python train.py --num_hidden_layers=10 --hidden_size=768 --norm_place="pre" --positions="learned" --qk_norm=false --bias="none" --init="normal" --beta2=0.98 --max_grad_norm=2.0
Each number is 128 + 24 x the weight over its row's rms, rounded and kept within 0 to 255. Layers, rows and columns count from 0. The size above them is the row's rms in percent of the matrix's.

# layer 7 attention key, 256x768, rms 0.0221, rows 238-246, columns 288-383
size [ 93  96  96  97  95 101  98  96  96]
[[112 140 122 143 158 122 110 104 103 111 157 133 129 122 118 148 129 132  96  94 138  78  69 141 127  76 199 114 133 131 124 148 154 144 153 120 156 112 147 153 159 143 116 130 121  91  91 124 138 112 131  94 124 114 135  93 113 142 141 138 120 111  87 144 160 121 146 146 152 120 126 141 139  96 148 138  96 142  97 116 114 121 132 133  91 154 147  78 103 146 109 167 146 111 154 133]
 [154 150 118 111 128  75 126 181 132 175 127 131 171 120 141 135 128 124  97 153 126 127 154 118 140 125 158 152 100 157 128 121 137 108 137 200 105 159 113 114 106 109 126 123 141 116 122 147 177 131 121  91 123 167 168 159 158 180 140 103 130  78 139 124 102 102 154 124 111 113 132 149  99 154 134 128 127 182 143 159 112 118 107 129  97 109 158  92 124 136 162 123  85 128 139 135]
 [ 99 179 112 113 154 172 137 130 132 100 147 114 125 147 142 163 111 119 133  86 192 110 150 111 149 134 130 149 148 133 149 114 134 126 123 142 142 133 130 132 132 149 132 144 133 139 133 115 105 157 118 136 107 131 115 127 142 105 149 144  93 158 152 109  86 138 109 151 168 133 132 107 163  93 133 113 115 150 130  96 128 145 122 136  82 133 125  94 120 162 114 148 133 145 164 118]
 [155 105 123 120  78 130 110 132 163  85  97 154 140 139 142 146 108  98 104 178 150 136 151 125 121 127 129 124 148 116 122 144 103  81 134 157 103  62 131 106 193 176 114 123 115 103 116 155 123 149 144 148 113 110 103 127 149 108 131 149 190 124 131 139 126 174 125 137 152 111 118 124 149 168 124 153 102 161 144 118 128 138  72 153 117 108 117 124  98 144 113 145 117 150 150  99]
 [ 80 165 141 112 131  96 109 117 143 127 110 103 142 133 133 152 146 109 124 125 140  97 124 104 172 116 139 104 133  94 148  81 137 111  88  72 170 115 136 136 131 210 156 148 178 125 119 138 138 111  86 155 140 124 145 120  86 120 152 125 150 123 152 145  97 177 148 109 136 107 108 128  80  94 172 107  95 126 147 112  98 109 120 159 150 119 143 166 104 148  83 111 107 143 113 104]
 [ 79 103 128 105 148 129 167 117 145 105 124 127 132 139 132 118 156 108 131  92 113 133 130 133 126 130 144 113 119 182 133 147 123 128 172 123 112  68 123 106 179 136 151 143 129 143 104 137 126 135 122 116 111 140 127 121 115  94 122  91 126 126 156 112 144  88 151 143 127 120 114 159 151 140 133 115 105 114 137 154 130 108 158 168  92 140 174  89 108 141  85 124 105 109 137 117]
 [167 168 129 106 138 124 132 137 163 118 107 120 140 133 126 149 140 148 164 154  35 132 140 116 151 116 126 163 135  94 118 100 146 129  87 122 125 149 124 106 144 142 196 100 102 148 177 127  92 124 163 144 147 164 141 138 148 122 121 128  87 123 145 108 158 127  96 126 140 154 113 128 112 107 112 100  88 133 153 161 158 156 109  96 137 131 131 123 125 136 139 134 115 137  98 151]
 [102 139 134 145  84 122 185 117 107 156 140 102 145 101 112 158 118 141  99 118 150 165 131 174 128 139 112 142 156 145 192 147 127 150 112 123 143 142 136 100 137 140 162 115 120  79 131  90 157 180 121 136 132 115 156 166 144 132 141 127 118 105 150 166 169 137 121 171 112 152 151 131 101 125 124 155 102 130 109 121 150 108 130 128 207 162 124 106  78  95 116 178 100 164 174 101]
 [120 127 121 156 162 124 103 115 100 132 167 148 135 149 103 126 121 139 188 131 135 120 106 156 119 140 118 159 123 143 119 131  93 109  97 112 118 160 135 122 153 116 126 142 147 130 133 199  84 150 116 128 167  97 165 112 123 106  43 121 137 115 141 158 142 110 115  60 162 134 107  72 159 134 112 109 104 119 128 150 134 145 129 125 124 162 111 126 111 129 109 133 118 130 147 136]]
# layer 7 attention query, 768x768, rms 0.025, rows 495-502,623-630,751-758, columns 288-383
size [ 93  87  95  94  94  88  89  97  89  95  95  93 107 105  93  93 102 100 101 101  97 102 104  95]
[[103  80 124 164 114 135  69 142 147 139 137 121 121 111 131 126 131 125 137 155 111 135 177 120 110 128 132 116  76 134  74 126 140 137 151 181  83 119 146 131 181 120 122  70 101 172  87 159 148 152 127 115 115 155 127 159 129 109 124 117 111 135 162  85 108 109 111 103 151 103 118 154 130 159 126 125 137 170  83 153 138 180 132 111 114  74 116 100 126 118 155 133 127 122 148 114]
 [112 126 120 144  90 158 112 137 141 131 152 123 128 136 101 107 135 156 107 107 170  95 126 124  82 183 131 131 129 167 129 134  83 117 142 135 122 141 167 121 127 162  92 131 144 161 112 134  97 119 125 136 161 110 129 145 146  88 110 150  92 181 155 108 142 127 109 205 127 162 143 153 118 147 110 160 116 132  90  72 109  92 116 176 108 133 111  95 163 146 113 124 170 127 105 125]
 [169 155 172 147 102 123  83 101 116 142 131 161 130 144 127 118 154 121 144 154 114 135 146 156 168 119 107  95 140 128 155  95 140 155 104 122  96 140 111 125  98 152 140  93 107 145  98 128 158  96 108 147 112 100 192 162 147 110 113 123 146 152 142 126  89 146 118  96  98 125 129 160 129 134  78  98 142 109 137 106  98 152 136 105 143 123 139 147 108 174 152 138 135 135  89 114]
 [118 118 104 159  89 108 192 156 140  72 153  97  92 170 116 132 104 153 132 154 145 169 142 140 174  89 106 115  95 133 120 119 137  62 125 122 133 132 137 123  98 110 104 120 154 117 146 127 135 148 121 141 117 133 122 126 163 123 140 143  95 145 147 127  94 132 139 157 112 136 128 131 119 150 113 160 146 165 157 124 100 125 162 115  69 105 153 141  98 114 120 165 163 179 155 136]
 [131 132 106 134 135 137 165 127 162 148  88 128 130 156 117 128 164  95 173 109 125  87 120  84  98 166  98 130 127 147 113 129 128 154 130 104 138 145 113 125 155 138 171 135 138 122  95 115 133 105 103 109 103 104 172 144 123 147  99 126 126 134 167 119 106  94 105 102 123 130 177 136  87 132 136 122  86 128 106  99 136  94 149 161 128 139  79 129  85 139  97 100 153  91 122 148]
 [179 166 132 127 125 124 119 139 131 134 122 161 116 143 176 167 158 108  79 132 114 122 128  80 162 152 141 144 101 159 110 104 170 101  85 119 139 121 102 118  96 156 138 139  78 123 181 111 120  89 154 123 131 118 151 130 136 136 107 135 119 145  94 100 168 129 140 164 136 121 125 134 134 135 110 150 121 101 137 138 123  87 125 119 177 127 150 101 152 151 156  98 142 116 147 127]
 [123 142 100  86 103 156 159  81 123 118  98 133 110 130 118 122 107 137 150  96 148  93 115 146 110 136 125 128 114 131  99  87  99 117 119 130 167 148 111 145 112 193 113 137 108 109 141 130 130 148 171 115 149 112 145 101 130 112 123 167 155 176  77 150 137 107 182 165 172 136 123 111 113 122 111 102 136 136 148 103 140 161 184  92 108 156 132 173 113 128 151  98 124 123  78 159]
 [110 108 115 129  80 138 101  98  92 124 114 134 134 141 150 149 147 149 147 132 158 138  97 132 113 117 106 124 130 138 168 121 116 154 111  86  94 124 133 158 161 133 125 143 125 164  92 146 131 147 109 158  90 142 109  93 112 134 139 150 150 124 104 144 158 125  84 129 144 113 137 131  99 181 123 113  93 100 127 124 187 114 116 142 155 168  99 160 147  97 142 107 130 139 172  93]
 [133 100 108  89 137 139 117 137 147  86 113 120 143 121 134 155 100 103  81 158 131 140 121 120  93 136 145  99 139 160 117 121 166 151 142 174 124  79 126 131 134 150 152  96  82 107  57 160 136  78 150 133 102 133 132 137 109 136 142 147 134 115 162  99 132 143 120 109 188  73 125 141 106 154  81 195 135 160 110 148 171 132 105 136 133 124 118 100 149 106 162 160 140 144 182 117]
 [122 124 124 154 100 134  70 128  90 140 106 147 126  87 141 154 155 106 172 134 118 100 116 143 105 128 109 129 103 160 140 137 100 107 113 158 122 104 138 144 150 131 110 161 128 123 133 107  86 105 121 128 125 111 108 126  97  86 102 141 144  75 106 139 118 160 140 125 112  94 130 148 105 159 146 116 169 116 164 111 114 129 161 138  91 131 109 101 142 113 112 130 164 135 104 138]
 [178 173 165 143 122 105 124 137 166 133 138 105 130 128 157 146 128 108 164 154  93 137 131  88  76 150 157 129 114 116 102  98 177 115 137 167 120 151  95 116 125  90 121 123 138 127 104 135 138 148 109 147 126 153 157  88 129 164 143 142 152 130 154 111 106 120 107 104 151 180 141 120 143 137 173 122 103  81 178  90 128 148 166 114 136 135 107  87 136 132 135 119 136 146 121 111]
 [143 137 130 174 121 154 127 106 101 142 118 125 130 159 127 122 121 137 129 125 139  91 100 116 117 122 130 107 127 153 135 102 137 112 138  75  93 128 114 113 122 102 101 122 112 113 150 122 142 126  96 103 167 130  82  81 119 103 126 138 100 128  80 119 103 126 143 117 127 130  88 125 140 125 137 121 109 136 137 185 122 118 146  93 116 134 147 101  93  97 144 130 132 148 115 164]
 [147 152 148 149 144 165 174 120 147 146 152 103 109 121 113  95  96 156  67 112 154 144 146 134 145 148 126 129 149 107 132 107 147 131 112 117 135 111 134 115 109 165 156 105 130 134 150 125 138 113  85 128 163 147 131 150 111 100 107 130 124 133 143 116 129 147 115 173 104 133 119 128 104 111 140 141 117 163 145 105 143 107 112 109 169  95 122 149 180 154  75  99 186 144 126 159]
 [131 111 146 110 149 146 123 129 137 152  86 137  93 153 142 113 130 145 150 108 109 127 104 136 123 123 155 117 138 171 131 116 167  88 127 137 126 122 137 129  65 129 107 105 114 112 137 129 140 129 108  86 169 135 126 168  87 116 130 101 120 117  65 124 116 166 130 126 115  97 105 137 130 132 122 115 136 148 158 120 114 137 137 122 147 132 113 149 130 116 119 111 135 145 119 151]
 [133  98 115  97 121 129 120 101 119 134 149 117 115  85 129 123 103 111 123 110 104 126  89 133 127  81 142 124 110 135 117  99 108 150 143 111 102 127 127 126 109 166 130 113 148 116 148 145 114 157 152 153 165 107  82  97 118  87 130 113 111 168  99 111 161 138 142 125 178 157 119  73 105 129 145 109 121  94 174  94 163 122 123 116 166 171 140 140 113 108 147 100 137 150  97 138]
 [169 165 113 123  63 190 175  86 115 141  59 132 135 172 145 148 162 132 140 124 105 164 158 115 125 129 145 115 191 128 156 129 120 139  90 111 135 120 121 165 132 127 125 142 137 179 126 169 114 129  91 160 114 116 187  82 121 119 126 130 123 124 131 110 120 130  94 153 136 125 102 131 133 177 108 116 149 150 140 110 106 109 121 109 163 143 119 180 143 100 138 118 166 167 110  99]
 [122  82 146  88 127 108 106 133 132 155 122 118 136 129 124 120 110 128 115 160 141 153 140 102 136 145 148 101 156 166 118 135  90 136 149 181 121 116 133 131  97 121  85 109 101 106 129 156 152 139 164  82 105 130 134  98 119 160 160 130 139 143 143  89 132 145 111 116 157  95 126 144 109 141 110 133 104 141  90 145 144 119 128 138  95 103 136 132 150  73 155 132 127 139 163 120]
 [108 125  98 123 126 122 125 138  96 129 142 126 156 170 147 129 111 109 106 126 168 145  99 154 156 142 126 149 136 105 116 127 106 114 125 122 165 133 126 134 165  99 126 159 111 118 137  96 116 121  97 124 147  98 103 144 118  88  95 173 100 128 147  81 134 141 148 153 105 134 118 120 153 114 149 144 142 115 172 128 116  82 115 131 166 157 108 108 108 136 101 113 119 131 139 141]
 [144 107 178 105 114 129  94 175 118 121 123 137 102 109 167 131 114 108 135 158 102 147 118 153  93 125 134  82 136 140 144 112 123 140 119 128  90 141 130 118 161 105 120  73 157  95 115 108 130 120  95 110 105 160 127  98  67 136 107 139 113 141  97 124 120 117 117 115 148 124 129  99 133  66 182 113 102 126 161 126 146 143 135 122 142 117 149 119 100 127 173 165 114 158  67 144]
 [125 156 150 110  87 120 142 146 121 125 111 135  90 142 111 139 177  98 150 178 126 158 127 151 118 144 108 138 116  84 112 126 146  83 122  89 123 103 156 104 131 118 142 101 150  97 112 105  93 116 123 126  99 121 155 137 115 122 134 145 158 141 115 113 142 101 130 163 116  91 128 126 153 125  89 144 113  84 147 123 118 166 137  89 100  94 133 143 115 154 156  90 140 169 146 140]
 [115 134 140 143 145 153 121 115 126 117 160 152  99 150 142  99 127 164 134 124 142 134 125 149 113 181 142 121 120 127 131 140 132 163 123  93 122 135  92 104 159 151 136  86 184 149 129 165 150  87 136 148 101 130 124 142 136 120 108 125 156 133 160  76 129 122 112 149 103 141 130 169 115 156 103 115  71 103 137 136 125  71 151 129 115 128 101 100 171 133 104 111 160 127 149 154]
 [191 134 184 114 134  90 134 112 156  98 117 138 151 154 129 146 140 144 175 131 182 153 144 141 166 101 159 116 117 143  80 125 121 122 161 140 137 102 148 121 100 108  78 116 119 114 126 131 117 127 124 107 138 156 172 128 101  91 132 104 108 134 120 138 123 160 111 136 128 114 142 114 133 121 129  96 129 149 138 116 138 108 148 113 142 100 102 192 128 158 103  83 128 110 130 144]
 [145 165 108  82 138 132 119 103 132 139 132  95 112 120 145 141  94 106 145 126 105 134 126 112  99 100 137 128 130  78 119 128 126 139 156 120 140 164 156 136 142 108 109 139  93 126 148 117 141 121 137 121 172  88 126 124 165 128 130 155 120 135 105 118 146  98 156 180 139 100 121 157 130 120 124 148 108 117 156  74 148 130 142 111 148 122 113 132 162 147 158 119  98 123 125 127]
 [133 178 111 145 119 140 140 112 174 119 123 131 102 142 131 124 135  90 160 104 119 130 135 112 106 124 162 112 215 137 143 138 132 135 123 141  90 150 110 157 137 138 115 139 151  81 115 102  85 112 143 117  96  94 155 108 155  92 134 109 117 115 102 172 131 144 115  99 130 126 134 133 129 158  97 101 114 102 148 138 115  97 152 176 133 138 108 121 134  99 104  92 136 101 126 124]]